Part of a small language model's weights.
Architecture: no position embeddings, biases on query, key and value, tied embeddings, ALiBi.
Each number is 128 + 32 x the weight over its row's rms, rounded and kept within 0 to 255. Layers, rows and columns count from 0. Numbers have three digits each. The size before them is the row's rms in percent of the matrix's.

# layer 2 MLP gate, 448x160, rms 0.119, rows 177-234, columns 0-79
105:154066137159139169162113129130121162108126096147110138106110129180153094129118161012114158141131120083189179094113139140129142180122156135119174158104061145170134130195178138133072078127090112129111134153175133147137051206141132148092124091
105:123107165108112134187115143161147153148148064087112104082139110101108190122104126073092131100071091075128169060052079114155183202123180117142116094101169125106144116163171139091108159122102172126117128147196110154131083181166125134143113176
101:101169114155111165157126150156083121134106141163107098119149090095155133106108124117140088087164145112177144139143178100174056084151117167183113125103128124153133063149153119178084133140085169114068106153163057134056145107102123178125107155
107:161117062151213137110141145119119162118159119080111121090136097149106096113095153105127092052069139126141172170077092199157150164077094145138116098175144138155081118175137125159089113125088119120084099159124053163148112134141155122110128145
102:144176175161140123104084147125091103137118095124116104184185187160143117166141161093085094156144180094159145098062053141142122117051068142154169141086099143128106096092119160133073107169158149129155146140122088142145108144108122104125066116
094:115138110135117180168109053159150064132129183143124116126065115174137155101090133086153142130120142137117155016071145173140096125102152120091191166146107075165122077118174173118124146150145047141121108109125113173194104139085047139109107108
094:152107093148161111177170106076130125184185146104138163113168151120172133127113107113124077140118177144121136093138067168124142164138182168196196167083125109107103101101186144086076139173114160084163112111173179170107134085129124110076110130
101:132091116130108093166127143159101120091161105170148164048138069092085165157155136145101102110117128114145152101071061073104105133161078099178099111128189137192147146134113153061128141129107165142087134152080099156104100112113153101123143040
096:136079143165163071118191126155065079151144094147139122085103133117107172118094140086163072121071110117144129107111124101120125109128118141132178175121124122121130105070115219168058194160145129155135143086144143112073109147128140073127147143
102:137095152125155139174150137164077104137179119169138141091118142118073134169151133124098097136130082113112141102119137145063147198146112120126106125139206195181137129174125094134172185157113026212093132198155139227151152066082161123143146126
102:139118126137129135157122180121143088109097143098126113094172059138147129133052176108142140159116148087142138116116084118080137108099108171197135128136118130190151140139154112119110084204112120122095140134140131110107077128170186125095152148
097:110139122200117153100148177122082121134169077106134052110108137127142135129120170147130097147098138161123143105089098162122088143139142160192133159129139106167155095101113155112131175151165065150191155128110048124115108107065137085119106113
097:113076135160121122130112133138061121134130158092128129078148092143057116104149106065154140176111090109132162095135067074167215119119134170085136139164153122105057128109141163110121096167119111191159113115199185162170099162123116127066127123
100:113136146154126108072135103100079133141110160093127092074180151210123143135084102119134100146123162163128179116134135168170120166084086136094162107068114097146139115096083196117137153167142176166136115156203122079149120165088141112137148042
107:118107109152208146188183140155104114082186115101089112083093133171112122105158078127137061068101092179159143140095096128058157145151152163144142157138156077185135181110129124167144117104092125121130123175123142142160132066101060120119159094
106:153104173205161144130119124163148128123117121138099052164155149080140110092084145109123161143151160106131151143038107131127128092096100118079140102127157142121073165116117132142150095127120082072104078148159126098158067176057148158104115124
107:148125151162151137172150102096067095138098081170147068154119090134116084160126077096162148088104115121150130160148048097108136119094197146128097109129080156162103129141116131124128129175071154114111160131197137190114059180084117134111170099
099:068153170150146164125123130136104090093115134154107036132162109104098180142115132123134132139116101141134181095129133069130148105123026104091168152101142149136100128136115137184168184184163104124139140164152041104147106147094128137150127080
100:131133143143125185184148151153131157118207147171142156082123067118114087092125046144067095079121083112179133138135150087126168184146129113130076108103113126130124138155160181092060104134090134152053121157133100127157112099142122095124152087
095:046111133144133147145161171087089167144124184149121143113152077084173114096107166120133131120111144080168079133096077098094150165135170123201076087124124139163149131131122114104149140169068155156121089180082109161169138140137149157093128124
100:121167143152143133151172119102086134153183086146094091097132145135123118130095100119102125151113058171097058093076133060190136144091150143145101123158155123126154109115117163150085129138084118135111218136158080167084101106100093102157111103
094:104151119147164092149143088067107084100150144118077125148153083123139128121077074102131122132142104179154185062088120161146153112106116154125107160110164140152061207126136135117167080094091147101144118160182105117111139180070060169189126112
095:145145111133173155165145137113103068112130146147122133130093166117116117038120149079199144132105159160139124068125140162077134142093100180106170107140137165171101148123116122135120138164180144150105130115188118146097102109189119180135113148
102:079110099208083139173120167129155098147142110150126133146153120123121154111115081152165125135173069112107129138149122072101164164134092144102102056133137141135093149090125145112071108168131113098164139184100130142168126107080116091114110127
096:132164095135161156164125163085175087106157121095105079173104199160131103141095125133127105150156128143182162099064124131156117121117145199059142164107132146096080141158115141177169101140118100108126176189149080163101110127053105158148079171
088:173163093129112144123167092097105145069210190141182128083111123142118132106116154115136086134184102141138090148104144121130159151133130131119165166122134161088121138145100165117106177121144054203109141169182076121163160122110086108111120109
111:147188122163146159105152093127124079116111119178134116160180094104125117120101165085186118163112099142164100119080051134116145094122155167131131099105112136091080110076165174134165081203156095165161108112135080104168075185167071139147102106
103:123121147098108154172099129117139141138139161186113109086122124063088122118124165141102156118139124092186137109091119129129133181088160225123131134162109111133135126171176149116113123145114117066130137126137129158180074077180077115099130107
101:093127151152157177192151162133125084111151085109107106148149100166187140191076099142153091170112130176130160099131088144119173075113081118081134115121157141152106129094140089109137151204085121105130071154126148100190061124109111104119080109
103:115183158155203106134112094115090115114081114127116126126127108082082161119139112133071144052136134187111095120091128098144130122078166172139118114124131122161098093100109170109094080204119104156110151169140150168111175081145111126097092135
090:062166150121135182142152148127074147089146161130125064149127083167149109124075148127169118093103170175162145130126184122184063109158063155158128140149103135105109084159076086107119103177192144172130092108130117107117164085148106132122112091
110:122140093182207210165143150145108130051137162161080116108121123081172181092124152156165082106143125132205120123152139149085152157150152158154071143070155128179102142187155078190094066157063129113082183165152124173145143084119125108123114157
099:115177110221140109094140144136090187118119084150098040142115130144171151141084082106102118156116177159116158112126158089142131133064102118164090108120119139111105141171138151123122105146167099140118112088159114113122130115053120129116100150
093:131096140103147115145126144137129199162149188121103138121133128051116109130172156101126153137116122119198152114171158107147087128088148140087094063127152112160129122102116104150101106153186177152078124155148116157101146132165131129131095158
104:049101164154118193170157102143159112152109087164120146146127083053085173107074130180142156111120137128188087075141039134116156132148112166150146102132095077096164049151126119142157066134111063158152172148115119172125097055125091136130138129
097:161161089120176176157131116116087177090130073112084089158129138217146060146120059120090070167068117166165171182134126113097092115202102178139149152112107098092135133153167120123083116130075116140149179114161089136152111125173130104114087109
088:061148151175140141138155089094140157097161053115122146120080072152126085151112122107087108049076136147133150113108110125116168100150080124185098058137133118140106107153163128099155105169167151153150099151091132127141098175111123096151071114
104:072155187144132135158141107102120067105146104164063135151073075121114109144073139120114088133107142095131143115095106147149127120084090159118143144094117123148055085121097138175167070181125130133168136194118052106189128156106109148150105119
108:143133114121174182152157201096076156069123120121150096158177123112132090105119109129066113117083137135146122069076150093100185162130168121157138115108151190173184159208171172103105099144122133124091159182194048181119112090147126118121072124
107:108108099143188128139136131187126130140127146123141067147171191144122106123089101187122100111115063110170148126145129159101159183127107112098094081138218109127078129070142243158141107132086110182146158098133147130163100100138120073155142084
100:122158180163136134144094125144128192129174092128100126071134116164067129138144104129134142160135048102126087133131069105174112099130116149103096105162101098148160117106157149126144096158183143141123096138096119150186037129121060103133144052
104:128128158185174137091120095201115138142177140134103095097149098116081096100130109069154138129145071120161163149122057113095165177161141173140091109122127088092057155153193185131123129140099081169109128123111062147076072162102105080111149088
110:139098148121141199164082100137149100159124093170156085121140089133120162119134087104067110135155108111132143078149152084137125120153107136103107135140165132140113104131156143133178120116130085120136193087090081199141149131112107116080149077
113:106122086173120170171123134084068165099149142115116133145117110116117140094099139143136063115115086123137145105109127146182105068092185201120150096087140124174079103154108134158156097179133098146114109213196110135164137125160132167147119117
101:112095122181124159148158143118078122102158131143090120120196167189156143135075175098130110120120115130169121036169134132095116118162121142123125110128113149127148079143138113187113165133107087121216178134114066107189113143092109113147172083
093:067122130111117109148167097124150105066137149122128123132120148137121106149130151117155128082091190102137212073050102097131108163169137102109144142145112079179083117116179194117110103144148146153148144146123112134209123066160135078148018134
096:147152143136157128079081175145129117125134068138097099142169122126076104130126098101105110148159128111107169105060109156152119085074153153158165076121102162101108103125109142157140119154166124118153119155159159137149094144155121150176110109
104:062082131120163096125093164103102152182140132109099092166159142164109096116133097083127078139137110196208128085084118081146112090160082226082092124114134116121072193081142131137106055152156137132161163142128102160211101076138115145145084099
097:128165123128133096158094211097092122108139102186063060119098113098139118108121094104114112114110139125113174114097109140157153138121090111114146134166185165104050108069162127081129121176077106118160208092150082150092149083107133134113154144
103:153161122142147177179144206087059131068165112099058146084135075071186103131063163115188166127076164124147148055125141119134174131138098131149138142110206176113158129164139127151125136159111135087140116145150116138123101132150108103132153117
103:081109164212125149182083162112039083123106102133118080106139097127087132169114152073160121073130115164149109069088084157154086126102134121099166154146156078136089102128100131184147137171109150121130097066166106116150163147160106167164120116
092:105159081119127109118070155129134156177120118130110104080175143131164095156138110156126138124115139098123113127120124169119108135050111116135178123103137165141087102140077160175140200148143081149121108174148149085166098149054057089151092110
105:090074130153138091131140152103108123105155194158137130068182132097161167086128143147110040160153130112146193141127061122094122081077112165157127116172133086204128093115120120163039060130125115095113089138154164120156092150118097081121126120
098:120112075114140142138121142139096153083102108117136100089120134047111146118132152116102120098123093151102113106071178159109193186159151170111047128111187136157150113197177129150122107165146107103082161171121130126108155075060148113150118115
099:069135109169203164139076079129172127125179142246086111118120130135115068155110137146126091195088128110146066082095110105187108120058123126109099100086081143132087135129177154153125088140115151129131130129098138164144095131168178144167131065
097:148133135154151110169149187137116148091114097126097100123120091181156105116058076112110095124070126089145104123109116124066128141090133156167202162160172105181090181129123152123142144147146115083138143139144175141093049169108135153099169085
104:117120133151204172133128123162151153089193144185013120139131139119139059095123085128101119157090176133177114167093112173120105126133122180194139091119131133136098148164142148142108110118046089200143128160117114122185084081187147141150124084
100:162126183147131163098160142122123100115107079137058106112071082107153084158153126083122114039132117142144156122077136146104153163150144162137179127130121141150077094142191130143106115147131128144095140112103137138185086108153085120119107112
# layer 2 MLP up, 448x160, rms 0.117, rows 177-234, columns 0-79
107:100156196140104077079124106127148090155131064108131128166089105123134158140129076179140148154129130108111096164133102085092172108128148139145156108172136067061110190146108178153151162098155106185148098143070136123152106112110114086103108136
103:088120133181104112147113108122129135141072140138195154125096118098164180137174183155159132096169151137107146191156144128084070081163108107131194112144074105128072152094089062111108093137143160112161161062136116089156182122139121197144215090
099:188198151076186181138104107099113098102140155142090134143154143108108154080104161109120124202135115144225178104084124169135170112144119189104139171083144161104118121115154131111127145081108048137123097127080101119144131101130126152110115126
109:126057126140138135131098096143157156067139154139150111049098083166133042118124120109117137163184132089162169107153118096150174138134119070110220137117139118120202146123175112105107169112111104108124115168162106119116055165127180078127171080
098:170167183114123148184133169098144183173184123062131243123098108054103126108134122093147167098114153132132127129129122080093157178144112183191075144180147131149141173145158106069139070102130134165088110083074082094117140058150122123105163128
092:070179134096093183121148121140122142124118177126115131184121132126140120134150158100176126156120138150148117193099095105113128162126114107185090115081110145145138103120156151081162129112092119152126091148075134099238157149116106117099088115
093:153160085136179136152097190140130146103189094145066123163096144140119120142135089111119126130103092139144084115106145179133073106156159075172104065086172151194131116169151122136161105153164127103133087079077104129136066092154142120115154194
099:134178072130143117130131152150122169116093096149153142094121130134154174174136152126122157113141086112138087118133137083098192166183137105176095121087136111126120168177135136103184162149092136124146176141145074098085135164076093165074198107
097:167092199101109115132130124204160102168135068197116122095068164181104182140168021115065110171152123153089076102119110114122060095094121148093144121152136108044113141080134139113059143176160109169130119108102165144123123108153101140180176134
106:158119108141148138119138161105127142156129053118080070217139128149154128123151098100072110083107139085121122169115081113119153062065128098135135134137174143135083124133146158195173134152104063120129146106090117149169088176118121110132140144
100:123129128082109091091179071154073139113102154143137109103108073166131162108074083157102149115153140106094147104153110080140090086132121108159164185147143121157101106125121111094124132100170117139140110187167192067136106121089174091208137121
097:119112111140090163119113086060079162160088090165105131133195069117122130140112120112114164139152124087112172122090156116160224145078101150054080136132087107104118141230163179182109138099084155094089112107103081103114127164142123159139147153
092:098151086125131102086103077140134109101123159081159181122156104094128100151165145096177149180129136112128131140125114096195182150121093140139091119137103155114120138122126188087135098196113117198124101141155123123103155193148163212112137128
099:110115117152144111129107112087069128107158149124104091114142090143142080117161157130156132132162128131124195101158120137131094104210164148094126196153146108121087125101110079108076112110124104095086137123165168129066204085178130142118084126
109:105083136163105124130152139174137155131211132101147095106083166155178124197130114129100089160185109121219138110192064187138181132102138174056098131138160094126141127128174139157153120143143075118096146168126116118127100124108163071176120147
106:144159151150057169135157163114052151142139133133109172128111134097153126113099185146192176119200204151083137060131159127168169121089166112165137046128096086135137190164156119118133140149153124097096128162139098180123112151086127150119114074
106:104122150114124113070100176152166069133112139118156139119174147101121151113117076130183069140115080149085131165132106157113131132145143094171158132085145117102172130095136122135112198035158119161174110144082099112159183124171180145074133095
095:077131146116159203146133121124153137118085113151132097173185124114085121126103186164132137143139125105100121082110138132115103155170167125123101103147200124185155139166144087145147148147122071128103221082100144150126091108140122106115106112
103:130156101158131160172140120143140112140154120096125107115130126141049149153126115172163114160114132158060090147168117094088154153173160124158152120121111131140126159154097146142149114113147140152181154122098173062137110137134139044130165088
094:196148136155091131155119114134153116130099147147138122195099195082072144166194133109206111117098128130127123112130149098149153094125124141096121164164132149142106135106118110146118116151140127178130126102143157210087103093110114142034136082
101:070098136069127142165136134143116176162146210124125118130156094110098140125117098119109108137193169189134107128184074145130154081157142161105144166080187196125124123147135124083096103075128087112096083139072125155167134134187091109155110138
094:096098139143098137087119104130156093136080101160108066170087210126124050159128135087115128160097118160127097136112143107129123115124090155136154168125150067130142111065128154170148104135161100201137150112140096115124099133078170115156074116
095:113109202139068135131139113163155129163100080163134121177093117093099148083164068142124176187167125108136171113176129116090126086161109123064172167148138101116116132062191130147103143136128149157123130041101128094147173092137117148168106172
095:110076113196115114126153161153165151102119098142146058141120136129142125081078180115148167163096110181070183086130145115146088108091090124089088095107171110117099113137115133190118119123149180145119146078108103164106135082155121083091130095
094:122162115108138144091089114076104170138105152123161210076084041078148133125158146146111118130158134068141185106162159112177125097116103089173127143115087092131117126128135104098129097159170141132156114159160169171079119064127149123200131109
085:141156082082114118137101152086146101072170132152097129134132123162130131139103182154164125121137124120137118149096175126067142121164209109142132076131120186174190093125160118169091086162123087121092175137122092140141089101099110141088123125
121:134112123179130103144101123169137179093112081091131097078162152161124078180130129131129156105075083106066147128131096138060078193114122104161160109167176136156185161145074097181094130112141157111120120138164185178173089154097190074169151164
105:121165095120115075047094100172117173110104193138077081097133120166135139152126092115068139152151141140130104142108064119159153056127126169102146119162099144074100152061108115135104151126189143183159125136110102105105051155147141080138135112
103:121086145187150150151108140068165129143107145118125114118129158120114140083143116110136111171153119083128201129154141191150137142082138156140131097095075052137112056133140095164100143138164093136128124148118140170090119120175143117207128162
106:121134100120136086091124077085097059142106068141116096131145132136148077070106100141053134162127198192079116122133179164169105110067104141120153121087110180142170204155106148147097115126159108124151139214149145154081142089122135177091039158
087:086157130122110077131156101081069203114163165144091065123157128172176087135159134113129146081100150134133141128165155165170133079127133168167161134120119145089070100121102112139157099157140110195147171140125083103124167114172141123152139137
113:186149080164100145150152099103111152129137117213179114136167137119124150088133120104103122180148113103107171097159135127112122105082115134099117208148133161072089185139088150093127100107109170138162122110180099145062118108127137148111100135
093:123139180111154148126167056108114107086164167132116161108173087061098093175134156140194074050098103043139132122129130098119097171136138161118139158158134119124087070147127113142161076163075117118106088140172106201166144169158125114113096157
092:108123141150175135161159129065158135125134115165124155097137110143157151122103087172229074167144105117107170122156110162116122115174169093161073121141160139188153124124051095152086144094128067128102177107172101101075133133100106154137150096
108:154062148119108172124160116097103176135105099183167129133152083130152181107145094102137126081138150192154110134162131120131170130090134190175141055151083116078080110126108124136155127147129162154196148147117190166185171130105163084086099097
095:144194186128113146134136131078146144079099131110099173148133101094174183074129116128137111108130134113125170098129101114144131078122138159095103146128140128199088105142122104185112083172149122074092159130091131107093182138109100131189136125
082:093167086117127126130166092132112090168162109104152181110092173155180132151111122143036110132159125134140121099148112149085114069175074103167144098030081152129109118193108134111116105138187146089150094170089138167133121124067125099163097130
109:142175129141129139179103142131176118108101157132133122112089110137133086200139150112180116145058146155056158147121162069133144193141095095135107070176094133105180137115106099152094104117117137108111095041136117124132161116125151066094170111
111:085191152140126105086105177154164127156193138194150170098122113064123122086162128166158089182190168135130113139121118184146127137125163115122145083096135151169133129134159091099084109108120107218125117096103120151119155128131088111144138139
105:064075099132122136121089142125156133176207180160170074116131131096073087174118167079130088180148116176140135157169136087146098139157107133119102129171171077142099073076130161136111178140156076123127173195076172114181131127130150086113131101
099:168091085152109123111136083103121110121131095111104133146128111143119117122116194093123157150109139143077195111137126177101109164110114113169133131096115096122071140165148128100119102137113160142188222071153172109074165107168138165135166156
106:178156149153106149119118109149104113087123111127120140153123179074101065160111125127124098151157112151119112103128138162234105132080134099083075134113138145125169116152110115180097172155098123102130080117094176170119121102143160164203091175
108:084146204157143123112148130117131138081071116105115182148143123161083143107143130149115139130165096139142103129117115085131116123118116134133153136134147089120123096118101110126136129142128150195146108177098110077161114162101154125135170133
126:165136147107184118081144110127171108095112105119088107081108183145122102147109089124138194139115149131159112118137137157103139096137098105118135176163129096044170142177148117103085166100161122112099127099120087115093078146164151152121201102
103:109069132178107072081119089112127121115066136131086117127089072189138139138104142141103157163101119080132195139082107158185126121066137128169179138162131106111082169105176124068144164182117151125143133124124166109076049178113133172166166121
095:101150125101087104142166107166163086133112141192134147139143127145127131070182111157144183089111174149099182110129141108159094086114100120151141100128134134185128128122130175120096084107195164128084127119098165102179115160137089106138149106
097:151095111116164093159117069117127173159168147159125142123077093104082134055115126182167174118154184174178098117177131092111154088132191125121106183118079091085090071138132149084153143075111100175123089101156074131108154158140170161076169121
111:118112147120159128109170134109134160100130141189115062137192143136138077093091144158073170043161148098154094150111114112107198128125128081167159138148112183112140064155106118108140136112078042133118173131122159152104100131125128127121116157
094:138173088131116136127091070125072194097101163168118120196115112128156127125142123152054166106166159105125129166156106115169124105122195132082145107056114182115122132149119162131122168090131158108124109123083170175125143106175088136116117130
102:094122186116119086170109081099131157081157183110113108068186127111161103172064194102143139096113098068121157076166152113097152169162103109167104148156121125103144110142106092081134068175085133077110161140187088122096169109087150153110150199
105:125150052121070135144115144098078107160154125117139087210114094165145133196164086090116113146096129146143089193093088140152098094124167123157152117107128125088138176097107099153159117081147121100176125171145120176176160141142096116191105076
090:111148060124149133120144116152188125180211084084159135138142103118127118122113088112122111175083135190140169184109153131121149170159135094084139141163144108137207149157119141134156106091112057086168128154110100118183140103098182098054182155
103:156129112116148179117138159159136093114192108124092129076175111077134151156158160083137111154132131211150155120150121131124201079152172157128126125111144135095170157163108066157074089083120091066122105136117122162107115093089097117124109143
099:157145050169161093181101150141121128098164093158112139115083133124096151119130150143141064102132093117112122167109130128148118167159151137147173123081062114061057158170123133145147163111133095151176142150178093120107158092125144160166121125
102:152122118068066124124163180166105177083124181077152182138188126183148185126115133082164185147085119091131080118186139149064141101149125106182141138175130177146171160124129099142086170114138111086074087103149160122152107099119152110116124148
101:101127128144142119124080108152109167062091138102232126069190125141098153120135118135088094125141131179070130177118086113160149160149122102139099132093108140131158127138048105180113127123104134143096149132121128183178159082084134122114128133
107:135187146155179123138090139081182137096135131079091143090162148152144137144095113135146145185082095134121122100113172145177112151118099073097143127050049090143141090159124080101102119126149109086089170163133140105131148154141127123144139156
092:134095120104132141147149170206136098158167083060122156111073091127161194149110047168147099154156104159143120120145112142119145123163173080066118138125163123080131182072118129135215139113196102121149132129064130136167137155092141127138105139
# layer 2 MLP down (transposed), 448x160, rms 0.111, rows 177-233, columns 0-79
105:140126140133076155078136083128096150100170147103070112164185080116062127099074155139134178160166120181120136101150153172091136102123111135177115099102128079144118123150154114088086101100135142117163131120172136082106120106119081130135077146
105:086100182111154128130094106169102146145160121128153136125106111130158107107146119128126073118121073168114152126186128158081144165142172149161117100131137110117135112107138104175179158210124098098181117072091164161182100133152120156138196121
099:142111131096161107141098148105144130175106188122104084106111114124199127146094166051124119097110151119115100153114149114120149156120170092127136154175094045108107109074118098175136235188160117095118085155126100117140121197111119150157157124
105:170103099133126144153164107136132110126110177153127126134051163114142084132129108105105150151105106096176170103136119117139118116168144147136182175156108121129153136185096124104122086165117166128107159166176091179131140091069097076168113157
098:129160148134170137082106154155128089168070135162140140166160163159110110175161133135112009176125066111121122103118079115146108103092068148095129081137136066122099110092097116118155143111185142092178178108143172107133116079138112182157110165
092:147140123137118119167099179131102136120132094142165094125066124117139164168120156025156135072190110107127146086132126127103080139167086097136228154122089125149159087145110171106145144119074066138117119123150140164153142118179099103127146178
097:100174132139132132107128169166110102102125105148086093156103145160093129085110119161110145112119114138191109111134159092133112133143108078143056127161167200175092124136101116126170107150111102150112122113124130173107059110124106139153164085
100:097127117132123124121111086084092086107101173158164130164191100120181094124113138117102131098153174125113080097140218187141115170118240102146136124145174142132123098136098164164122142131121132130197076057136126085106119102110156093123142140
098:143111161118097107179202095057142168066142165115150153118145076114107155124195152104168139150094189157154084166049119174097146126071099197168144131122121099115151095152108131144140101157151101113120099168150156112095146182142111136119104147
102:131087176113125100116118142104166142110138096171092128168134171074160079171145112097121095077109106179099067154148105112062115114107167070095113158162135127126132138146132118161135161181164090162153130100128115133108175120178055151208119129
101:100075135144153097109172168135160176142153113122124138113149083149172108103088143101124100131119127151066193127115095076136123138100116175144041159190143159178229196165088128164119121147158109105119176112122094103102115145092120109087145131
097:155140111171110085101090095153137160154148153119154099087118103191078095164057159102103067086106068101106177092084144134131092150129124141141151167199127074128117143160156068162135091109133102096128175140084105047094108101154172063121178107
096:165090138087105100132108152139099097099143117089115140115103151135175131097162168060104125119123161134115116144093070150136148152163128131117103126120151131173133151124075165076090184175092105207163119137118212130104083113131119117158078060
101:182124111123090082184162142099119132195141140069129137146197188098156150132182168140133214142123163140117119167159155150110170136115143138120125113068107152078045087138117121095140159146156136175118101125113142097051093190122082145113092068
107:152101140101113104156161118165148149129119121131126129133078158098109121222093119187150135111143087148153105102148121074103132073101201155085096082102091138109108175148158132144136124136148153160049126151144087128140115159072176101173151151
104:128132182146120149122087146110076112152122136093141047152083155140172127119125183131164194143148176131054076108125107187144137084059138057103130116129076092111119164137162166097118146130118140124098099146114142125154109155130169134148179107
096:141126103121142105123099149110135104132145124131120116074125122089106134104098092123105065163141128196114136126124145161159141100194133109107123134065157122136123135083107181152104137080088151124114125100137066098152118146109157143116135145
099:202156165131143109146142119123152139157147138107125102109101089160085150093128173180159117115106126157036083169104102099116136080130098112155131114156109071073163118177135147146173118202128074182153216094064144166141119134122140127135065102
097:101098129126086168117117137108162044191075118175107170156216145113073113112146175165105143131138196142141124161096057125156107114133128170112129101188084131133194114162138143127159181077171110085149165088108176170085107130119114139142095143
095:127132106111080145103130186115168099079149166136164146111146082088191082077128093117099093125092134100058100095109170131110149086172137099123151197135124144073108177182141121174169105084090159210154067106153142157145121159107180141163132109
100:127146166134134094082109096118089189137141130155124073137142126108106097083147130109138135114175174183118090160126125139113100136069127141101117177146187148173057097095058139086142164141157106124119114167087169126157091102184176103126139168
095:075129109128154172085103136163135136144047081135131152144108164105086167150135106143093088202136138118120141125157117090142168094131114196095101155173149179153116107095115138133160129090124098110106199101142130151146070219127157193126068117
096:162150189121089135112110102134116108156111123095165123072113163138108120083115155188105152096158103121092190127157125108099127116133171129133129140180138161130170105096100158110095121195103167078066186136084154165112091133112123154150159153
099:100120134152099095145106147168145113072129143151085101086092197092206155178135142092149120141128080170078056193137145099100169074122167172092136116097139101107112172156169114138124151127131116118132090115108161131103115125101126108093148162
097:091115113122131190219133150123084123156156126137117171064117073161126094148107151061106131122197157118205144092169110189146113122103108122101135120123106083144141173133139151105140167142099130144136121214126155142133136122146138079143134118
091:114140095125120107120140166134120123128142115146122082138130094119154164129135154055117122084108125147100090110115163114135165139173144118109131119182112116099170107150116110138191138152065098162164163153116149148142054118190096113116149072
110:109135149167093122086086153161147193116122120177191141120153167172188138099152154145127136120098130121097157175128119099088131147104090110174128114187161081067175151140097107153140085069081135136181132112153146148150100127100123149069179120
104:093110106127127129096167152122143109205123108110104145173203116070156151113099112106133164187195116154109160151153131132118110118115062125097146158154159128152135089096142130076136109104113131140145105083099133147157062132134100113080094105
103:144123160119134142149109185124144142145153106120064133137064169135129132105174077110103133080207100100168169123136191115148150139125151152092130131055119109157087109150180161159098116092145118131120138087122114148141106115149214110154157146
103:174122104144122134150139123161106086079092134113137100181155116096139161102094173138105145138122181105108132162095143183180164151127055154132153146146122118108177151125128105089142174140150193187122118085105145163040123114097089110085087133
090:148163110109153119106142132086175118163133128122195084128089147178196092083166123130074123089167137133065142156130130099141143165126110133184138072131130129111079089126093108040131146061108180081129119105133165099146107159149113138142168064
106:114131063148187084123094062096113127090160094121161060127150133099147112084135161156150139161141147157152148099113178152166075136090122153160150146132110141159143154101127113152096064158113192116134127140162098177163132169107128185081060174
099:093127139162175180164114113119102121117137154106171179089151163176146056146125179109145086093122164140123140147105121118118173118090095164135148119169151079166122063139061144198118146245132094140110124172153066134165154143151162114150131106
095:115124114056098109135179126139154159141208170142166136130077137087024095134120165166124145126127165144152162164127093112152123128085167129144190124185062151144116169123196194093096128134095182151104129143087084171196143110143141120125140131
101:136138120089140134127127144154205101141114105150155202188087121090162156134118135141148164075124123140198095174100041130078153130134113166157136125158141077088130139152110098101119088098144154124128098137135131172112103104146119168091131123
097:149174075149061097079167180131069145107148142139147119059108141129121139066133176061180116104127136070106125105130119111080182136145093172154070134151105172086110107140118113149140171134129107179069156162121105147153152167108174080087192142
091:131140152111099131126164066145075107106094126122062071107119090172171065136093108120152159102131187115119113067125117118118093141157159112166148097106177092074173129158112139156095182092189146129163173115132124124120090162146082098113170113
106:133149155121111138101108147165140088110156087180138157093103148129100132108130185151087128148181130148126220102112120161096150167125065207112131113126088145107116162120142127158119115123144088060176111112128131129122165113099054149131152124
109:071170161125098172094115178129135141124141118120140111149117118079091131048128138061132139212201148179102087136132184117113113130163123156147137096126083040099235135125123076091096142144148152136156143094186150129103129132122122141122123160
106:116135099077110138177135061061145138138156141128161165151112136068077148179140106099146123134126232117165106136171168160096135156141099139130119114170166096118104118161132186157109131132149086160072083120159181166173159110150147115127136129
101:090127127130148100126137095144124120098103115183119133096072099160131180106145125115122097125150118127208084113088167110083110157132128115088173129136152049167077105169149138144100144156173129172179168131152150166121183112087141116159193124
105:113074109107125109152070132143141174125181087127168122106071163187148214192114064173099128067107145142085019134118144152125119153083119172138066101116127162158081124103160116169148138174146193106143121166138122147118161124125115103142147141
109:123112124128076187150109089102156113100182058162096187102155209104131176155132128176154121134146117140114141137154031137165174093145123124196126126115130119077159180103092080111116129117150129153129162115126163085094104088085157121055121149
110:166146104093079069061136149151116148116077155089143125101147174114190166118184139133131173084136129101135177122143192131089129130157147073165195179130103146099162114134188111118063097113128157111143113116109045107117102147120131129179105116
099:099116103150098131109152152140096179197114128078138085107125098182140195111112142100134134066140112145081164162158141105108138088065160100134112077203161102161139143045135116087150111163146158115132122138129137132148128162128194138109124084
095:079138153103140140111118117113138139159121094156116085131047082121157193170135135032124140104170117138128112079145163124112107128193144099147170112162125168132192094072139166104115084141145066161148154152121142189127171070163055107166116119
098:143123151146145159074085121159082149181097072148196149145109088135129177135146078114131091164219115116150196132101078112109122140091078178088100101172142101063164128127169152097203164087108114080099091096156170136172078126129160139086073153
106:108108140101142104131131078103181108151087098111100158127078100107160095127125154197125132096148191135095101150110085073082137140132192147160150122173085136120094075111065131155135120098069125128091107099130078173145151175162157147171116133
095:172202182134077133129090140158138125107064167119064124134176108148085112060173137118113137148206076133143111152126125096119161145127115134127127163052088150135123118153149123136078165086119135107147118115126144084155141153166138158126137094
100:104100084088128176129134123133135080127120147131134126134063161148200125107161125139093089172115126079067114102098129102144100131101141078118142151172125120097114104126127182098090126124115110136106120161104089138173130165095146198106118115
102:145172150201132145113096179133130106117179125131214165102110129183068101150144110098088118110107122182143111097142057175109130100120125160131127118125101130126161155103137194137145120148126130097147081101108123152112116120180106105074156152
092:206136163169074129097161056119131101039124062176115214054091149125095135147122121156109091120113065110135128109132148088109112108157149110120151121120077112149135133167085143156106124113163159113141135143108066166109128119167118102113148113
104:166154114091095111112171108155160125111126140125114160133135130095129169124125087133155145139142158167073112133143129122142147124075119150136127153151090135144120168096134050167101131129109089105066112089136115082117092174068144094093120117
101:136108062125103123150129150100124112134071136081131121124136078107150144127117193150112124147141127091158194124110159108147139164108164179098119081144155160169152123172193121124151189138060125142127094102154111114117162149103183121100114101
102:168143114155144111166182154120093125169141126153158104159013157109166202146168151118120138143076134119102112154127153092101138099149119125139076062178129135101094120077070122122114134110156167148122114130204097120122142122145116120113125152
099:134085114122199201169101139137175195091134132082160107142124088105142121106084096160103141175155119143140093140111123098089118140139139165130118164102066096130088176200167121180092118084111168105140106138161127175163150108102120106144103082
104:100163077148173166157162130094079156091176107131154149112171059137103128185143137072121114171117108186106122080144130104154121140134094148079165106193124108200150066090091131087158116123153089135129130177100139150135162177089118108118127145